config.toml
head_dim = 64
intermediate_size = 384
positions = "rope"
extras = ["capped logits"]
beta2 = 0.95
lr_head = 0.00516
doc_mask = true
Each number is 128 + 32 x the weight over its row's rms, rounded and kept within 0 to 255. Layers, rows and columns count from 0. Numbers have three digits each. The size before them is the row's rms in percent of the matrix's.

# down: layer 12 MLP down (transposed), 384x256, rms 0.0788, rows 347-383, columns 192-255
# gate: layer 12 MLP gate, 384x256, rms 0.0789, rows 348-383, columns 192-255
# up: layer 12 MLP up, 384x256, rms 0.0785, rows 348-383, columns 192-255
down347 101:146195162165117143138094135095131183151106106117128141161127115149123128192113108126152187109143121111123074138203173090099143141178063145115086082120108152132181147107123113131061099092097121
gate348 098:115189106175171162059146155090148080192140090101108103202140125103116126176077181089132133172155131140128114177069108135093138093112130092099107119192159130074188156133085104123118146159159195
up348 093:163188137156147101108150158072155116086076156120157127157168139118171181147141095137094093138154124045103095112133141131156112085097112119120118149148143096099057150116147105161099119231136091
down348 085:121120132186144106128094119120124255086148121144162128062114057147087183175097176101104171137100108183144125221047132104122196154169162069124074126157096124159144125160137129089132087128111147
gate349 103:157152050147130167072086155068091104117107166166100145099183120136145085176124069130167125092142192107106151134093098083118129134136052080175161139118228118101098125083121090135078169146179104
up349 102:108067122113122136156151116110159086172075171112057129137124142141146109084149147127177138121155096105098130166125137076117109136082110109089119109143114138076064149142053109167142103162136160
down349 099:086171210161122184133133133111072115170183093151149141139132161154143142176135045094142174133118117143106133105164147131158101137130135140138122147173171106122133161113115097086103129106071122
gate350 099:150087101106083156097107120073117048122046106180101183080162086096064134113091145090123135138126109116125165081104188114137116165112151175124123157148070111155162160168088187149182083142122069
up350 104:041158120156142161153103091090141108096098108085226174134093102110143104125121160148092124162132074148139135179120091154119116086112113144110110111095117192126101142050181107093142152125143154
down350 098:074114171165160145110135137118105081127142086207089094148043065147080102000139167165131088128109099122142089131024167127097154106177155152194136093148088111107130161123129121034148097178114160
gate351 096:105144121136175099096157064118120059165130113166128131128154133101153120116149129203127110093105164132152096097151127112138128118206101129137153255129086134123146098144110109131190078090121111
up351 095:125163097121079082165135092064182050064156169132075140128070139181124158112099139127140118127137122160111130115187062076133135115130214121127081119066066166066152142200118152128174116124074178
down351 101:130104156084107182114149152097185000134162146174138136165147138132130116099144177087110122139132092129133146143085125122130150185119086160103181156184081097117142140171135111136146147143090107
gate352 100:113131123092105154178101117172138107118140104164160115151105126118153078123104129174165056120103091141134087101145106150091127197159129151200146135118182137178146098130186130130105089123161130
up352 101:125155090141122099100164079134149152116109127129101071144109062091143102113188104127135165120108094135109113110131163134127069083064136116103125177216105110076106158140122124151118198110087183
down352 103:116129105149067124133161123093111147087146134172145095125112140133123066185085056156110179133099127136091166111108084067187128067160097073147176076137058109124122111101127134192126149138137196
gate353 103:131053148113102065165089137091151163175110127157116117088077111104119106123103160109104088106163129088115112162154154107165098103184097158163172160115118104116129111178128170122136150123120100
up353 094:114133119162080117165110111128120080219110102117080166142105127164130125185180164109046123115111093140127103108112169128139113077127173120086040111111178108117114136127118083144163156083133118
down353 097:145111118095175143110185105097170111163112171116161114095149121118145101103167162142090128133120137112120123138078089096107113110136069123099099137103175135149134123150118104084121148141163169
gate354 094:141131112065133150170138135111082162122181130123154151093116084133111175145139145131086119125099115138077116134136107074122058139166122084054145172102059180130121122149135164107158088102185117
up354 091:138175138157077096120072099099151150151121101161066133064077192058088136113166131169153156113149042124124105111146113146129126080106150176151173205116125095150103113148141149147116140143114133
down354 096:078070057125120165135131112118155162110156072164084123165113171097116200153069098184187166048138092222092202136140131140096082163143138119115145105158104136089143111116161173154105112113123148
gate355 096:111158135126187111110147158164078193165107156137172116103140121134122168095155100164102061134070166136107089089110102102087107143139130165090151111106154162116102121136133119119132123167161202
up355 096:118097088179137194193117129142141177138099126094143148115120112183156090134118091115149196129175112136172133108123222151119148135124092114171118124154125133179147113155107059115113103082133107
down355 096:149170146160095127125089130153109125149191113112101122096131147130145112145076151062184091108128101162158103150115167145063192136158184153138127089117106122162169060137131111078162113100114120
gate356 097:152150137117153147141131112124158091126084158121176117160164098113090173149119179132144131112121118131178158087098160154182153104125129100069207107141095141085166181128098110112125133122134085
up356 099:181168117075192107141128125083183187169143101127110120134127134097139157180107151182121103094212135175142137209111040138157125145140095142107157136090130105068096111152171103099133068172134147
down356 099:106121160138114191107164144096178210145120131111115199084105125124158150153131124123169182124137083151121140118127138136118199102108099122188148128096201139199175107093189113155110095152128097
gate357 099:107144162174139092145125149174156147092075081211137182101142116156135085145122129185117146132102091118128115152135143095175077118135089099172141125166132070136163161176164179133100083144119145
up357 103:109087183149117143114143151115098078083158114113086080109142134126152085099163167113108127113126156166141143102132095096183154154155123121121131105143120115151169160103071103134107126108121100
down357 102:122146156134131107152164188136105184119122093170171124096094170089132113206103169074103102151162163143117183109070103107143095161137107091128118081130138174090119123109142175068155082154166137
gate358 102:067176148188130104102112127109150142114111154140188163146148147164130118102187129193210110124096131148145140069124116124156140165153093154120139173079120114105067111157123109124145120088102117
up358 096:095119128115158086141156054141164121106151169146148106173133103140149144138127160158144110148166111148183147143153118153163133110121159092163171081079111156168153135146150153129161148164117157
down358 095:159103146147166118133114146093205073098162105122141123113069101182099099122131127167054110081121089146084109101208140101086156136126073118153145115079092156156144182142126176152160104162122134
gate359 101:123177100099164106082106172149225151144071134165126049146143118165128144065147140094140115127114131082123045085140103125143134134135092169103107132204116071081142179102120104092107130142154121
up359 100:151153153186138151125137168148129103104166148128100135130114142136070151093147141147137095143189106138113131086064168165069080072153112120174138121099157174135089124105128104188119105059130181
down359 101:105175153133116106136152168125087174063126111098152133167114110151090096142133183116104116143164086088160130082141161157110150092097116100151186141095128197080095104163186103162105130101125116
gate360 092:112110146155073071140148143181115212115167115167164114126111153073148188140123142195085141106118133082115097120145164166117159129118163157105123145156174152114132073158092152124098150136149131
up360 102:141130126131123158140113186080130113089056105120146121125122117111109128165140099079146132125170147155161108161199147184121177155170167071127148207153076081119121098101198118152141053196070136
down360 105:088125132138153122174132077118114214107111170138143091108117107117098192146143168144144140062103127147110133107155143138155063165109255142151117121056170110145156129110113139180125117135180139
gate361 096:101194135058147142078120129074151108103133149163109112116071093120098141127093101112110128108134082068126107156200180116114127150175153175099173105157149141118101101109072116157098097097142161
up361 099:115111124156104137132166222119159142115177100109163091167142091132090115150097126117186101199196156148153099141179171143124133148136127119151130110101146112087143111148056144178130132101096151
down361 096:172128115135135124166175174098166131115120087120136098136149101099109118190198154176063107142132071120163165180142154105099099079129131126166073134108111107097164130067071100168133126079118156
gate362 097:209140141140119120117133127161162103132082077138140158123133113130071109094130145154097102133110143119110107144129135206162191109162152126066122119124172160134112116157123069130151129116109121
up362 101:148159088167110187151153106160071083085105088141078123132087105056166167100098099122097176145145095173164105115118151186112102140138133145163152169142127083161131138128089149192210105111184100
down362 103:065084122169077131177073112165094158075111141149123121126075156074109166114127136170153100099104134082152125151133119101167112109086139140154146108144017101101183147136059218129151125158187043
gate363 093:118178214118137139118145157204174126088156133178097119078120156102161106139149098123161117138153150197132136166111116133137090175128072168081164149090142134196186145144134085171122137127090096
up363 098:128092083111123067188117128098107171132112118145159193157065113151127162130149070101090139141116116088119108131146115135154168133176109100104134143171099144162101150119092092169143131161166165
down363 097:099118124102140072140161079055129214094086109039166157166106124142156128072111063113106140178101117161111124148060103133123159146075097162156112135138094167154137144107146106169068097078121068
gate364 103:097182117129148107146064094162152098186183133110139110202112093186097128116200100134134108113089120126206132155079114137168170074171083170158145184123185126076164080123133042070106159100099118
up364 095:117195158142166154097160100158165124114100165159154129172085127135153107095142113139187168102168137048223132121155156085138109188170124120107105109117139118152128145134100129142039117159142143
down364 088:134171167140104117142146141079121147092184097096133102110123088129164097151110116102090086117108159154139093097139085163153134106141079057151104079106087102180089149157195112100118144125161165
gate365 092:133103057117217118107107149144166109163141097152097144127186167083083123164139123101127164062193157161123099141111125132066140177174118204103123153148126108197107071206153096172139105130102149
up365 092:161098103147141185063165118177132151198121121158132116093163164099136161133122132097088147189143127171148152091114138046133090137158085128161115104122122148092126080081111133129122134181142131
down365 099:128091137161133108155108115125106113093131139086131085106128169096157122129126125138084124165069142106117049069101121134156086095162159122079175127139103128058102197103139163122098104130128138
gate366 100:092137151175154119149098133141141131187131157137166116128180116168173104177146165146163046138131102120125145119146102111161140157092075102122135083132115121090112140089146134083073147150111080
up366 097:100174115150105177098133134143096086181054135134152149144149078077094173137168160142143112081170142105092110104157125112138073166150107097135135118164144132052119113084157114144109135142091167
down366 096:144089113106124180137133150104134146092151096135111119158050197107041114030161160121088136140060175097197154119127130115127072085095088114188173114129080115141097123145107173114034097104122168
gate367 104:158145114101101115180128055144099132124149140113107149145125137142104143080163134136119140098149164160105122126095147161144111074112036106088103160139084120088111158182113084117156064100137133
up367 110:043118158140139174121104160091161135183133097115122146110155135153113138130129194107199084112150107104184117089104188121105177121164195176127081104098114123245165071093174113088132081132128129
down367 099:142112123080148160132141079098183070193149192121111080092180105134127109090139117124190131133130087118065092168156169099109173113182142068166114115095049133079073102099106124168169125108109127
gate368 092:151169122092091165131162091156151103150115114164047156130114125091123083141111164151125152102080159174132152180138150133141198127151134131120107179095117155100148095152124110119121112106143081
up368 094:178138096078209119149112153194155127165088122147096173163122095144199169102084184090195106107085095145163135092142145159139092144107161096148074082144130120144215134141114141099156122092163136
down368 101:145144184124099090160113085073109099115162085098141104102150163071139139186118083158122107065196124106101102121165149138076066121136093149106152147141116136109093161122122109210132153131164162
gate369 104:226109068118139126158088091109138142149142121127144100152137137186106144135119176074130135166118182143128119128104073132095148148149117157164128145136096181134186115162164132114098091078177067
up369 105:124148136078065094113086153107114097103136091097055165123148146141107060104116126127061159111103162122095111092159082067140098115161121105133148117124176102163118117133126102094124156117133124
down369 105:143153078133151124113156110120158072119137132095117127159107182125089131131170102197121048105086194111107048093145083109102184181123089171100098151057152104127102142139113118173150116117073174
gate370 104:119110103123074132157085138134128114127147124096068112122142118122142112144130184095099101070100124145124076149123140129130110161148072155119111103066207109138105135130098118145106144197095065
up370 113:141156107111123166112108118118099112112113132063087150109090178116075151146117099126098144118130085122161146152121102129157155118099087134199089122167185085101074171148116142165097062151169162
down370 104:152118123093118154157215120170133049100160154044141122138215138103122098146119068086099158147116131075128101062146091137176096179152121181140148186110134087132095162159095109141138132046158133
gate371 105:114119182089142134108109169149075182073142165126101212125158127148180154151124151190184108093146180143154083116114209121123168150139155125136094052138171166091125124091105133168138185092122089
up371 105:139148156054141129150161171130106103181101188183070141203113132100166125132151173136116123108160138148151074110137161146089092168134155095133164135139157100078104147130116138114066151099123184
down371 105:118105101076147085128131173110178086173115142202127087161162114108135145097085172154148104126158112087220117075100114106156136136111085156157174144177137142164129137095191188086104096137071073
gate372 104:154095115112073069103191156166183139146118089130146111159165145089120104099128098166136122138109157065131154086151109147122129067097109113148144151111145094128179164152164159072094110124136116
up372 100:171143145161122094110108077087092145137052076123144063127160203123128138162133108136145141172110162103128130108076191109099110174126144100172101113127139074127097151159168138138135125158120163
down372 101:108134094184135129195143166137156135170082106084164138143106135110139098117121159139154175114150054175122062172146170106103138148141095080127134142084152133170084122175131102145123073154115144
gate373 105:161108086146132100125122161146183155080129119081123076079130151139166081129176109154112181148026130113148038084108149151136157110118090081147070111152100137119103173143143179076104125132087124
up373 105:154087127120081167161102167171139123153086130112174151169208164138149144068140113112122202113062107113146159173156131143129075118136148103093122122076180146063136135133126079090080111108116100
down373 105:136128111181072147164136111145169015129113115176114169060164164169066163130122154057127169157082158116170129151083172087105068180165139102071146182132165111107112134138097073128091126132157136
gate374 098:182124138128091118122098139086140108116154114112115073148141137084150140114139172111093110123104137124130090204109145111137073120128099134067137053046130106098164147185147136107113087146132065
up374 100:076174114134128157092082133125138146161140081090107072164086132115077110127116107139143121136111172165106080154178174120105143065081125148127135136072132109134136126119123106159205123088138118
down374 110:123090139153112174128125158080116064142126091092063052136097126129140146137204110183185116069109115120118106162014151127158191102132127139152123115146094093103089126172131148172081134092078134
gate375 093:101066146120145119135096094132152118110147113209117175140117082142069077096167174116057122098165135119108082058089128120143132063153129149132182155126109137188133064116101084121148116141130118
up375 099:157163136114129178109127127172151097092114117088130158142203147052119076153125139052090133103120122148098162109162123131169108129027079171163094095116184112061179090120197066121111037170109117
down375 099:091184126168102171160127096136057112172242149147123096139146186132109136126139125145183159172125145077106152141104168137102112140157166120125163066108053164123120164071090109140129109136141138
gate376 107:126080072157125120160084139146104098082122106116131192063159121120137154086116120128141093143210089144129075139131124146114125099129032105149109144191095123185135182089203117137055085135131141
up376 107:085188130145066122135125112158098112121154164137170113069103190168137161133151150088114108188163115178067060182120187077110087086074135092177099110125147152123170155116122105129158048149091124
down376 106:083152148165086155132141136116104093158120104090152156095114102145126127125078153059165112116078144095106113105141169117111139175143142117135117101124087129097133159175086141111143113142165114
gate377 097:099109058136103131160136121082095177119120136152106131086080131149135165104110134136148193141083120137121133141131126093137117104101097184035145162145077170119137119134140169117175170122114135
up377 102:086089075163091170154165082084129043093135134181168147136160158147087163108088142103148148152142168138125089148156093178121151109092148184089121091168154164241114156117141147178142150159079137
down377 103:120145140091184117135121036114168209193191136107078096112163140204165148166145110110146108052087156082132154098111064117094127129108160156101127121140090188093110102092121127140125083153073188
gate378 101:095140105106171142089160148138120148110116184150131155127100079098112129168073141145132162135100090102109124092085097182143159160145176139065152171124128147100150179135132173182163086157094162
up378 097:139118110151143206109126140097172231181147041121088147105095130145137124122161134130129111189088145126077151165105135122133121114137189122143180102152137170055129131108141130085148140096162035
down378 102:105159116110153178115155091147161170123059108147192084135088185115169068108139108143118131131093187100115134117143092148164100090103114081097160159139138189108117095077158141110144098105111109
gate379 102:052104106182134130082120143112121196152205146119135143076097123141113073118110125116180100151168147127172144101091074141077163106159119151138160151143163123192110103191118153082151178145132140
up379 098:137159106115098144177137101174176074124126214119110135092068131104162170117127088079076127060082109116070094177119153116169178090115127167079086101115076142141174120154077146119109157163104140
down379 096:103065120116111083175103179067153038108085162095098152184050101111156100154147096125111124116111087151120092201075133113122121137092076155165120116125115167128121101124132131127046121149132191
gate380 097:118101133120163109073090149093107123138147118198126105100094094105111042142129139119170146111117076141099119130102132139140148144089144121176147148109129115156128118089102141165107064109079141
up380 099:136076122098183140151141144078083153073131107150175143077192155135164115148121121170177100113112139113107127124089151184122108186071147201031093177122135138150102126131117115153129082062120066
down380 091:107089129110138120146137079106166060071130110156205170101114126099165138202125085141122128070147121113165080121124083153118184105091094097141096088098140092115127135162142103117087143158100161
gate381 096:120145107088119104123185156086135102123173166119120161136135070084138144125145110170168117131137113097086140091130136093165129131187152124058101160117129130111132096127102092118117088118118138
up381 096:089086125167093171086094088145127150111137177134135146135082135094149134141210080167068098177108079089164148148137156107134116151155111131080153151139125106144174121098153069121114129116099144
down381 098:162122170157120090115139153132081209147157055151109147144155063126065152154136152178175189082127165123074162074075130175172102130142048122149088126050150103143109106104113107075151127076165142
gate382 100:120126190093143131146118132079121150137132153174156141123208156124071095097173116153121211126148123114135157054129111124121166047061098112205144073124173198116128123127111153140114145109150109
up382 098:134163112170102144168158157084145134150110160073100146131127175160102089146105073128148103130136119110128159124164144143156050172137091107126120179122103133062157175145101108181125112154097144
down382 105:113100170125116142146153127094166121094137172166105137101149095132108107113127151092142159204149112105216132175104097125078103139093155148109142086148107133111178124133089161138144120116116082
gate383 095:085062147118156148129132190105058172182150193096144116140144128098082104096123137134155080179118127115132103090144180112100188093164119118205108180105135081109103137115070112212183125185128073
up383 097:120123098117119158073174138137151128104139128153166118103116092115167194117111086075081095114141136135104165157106093104152117133123092130173110163090149120173139068122125124184136101155167133
down383 102:160103181140097102106091167120174157106184179155141134090147122166170108102145145140172080181104111138155192070072121164144120087149142141137117175137160132130116128073083061123072102126109152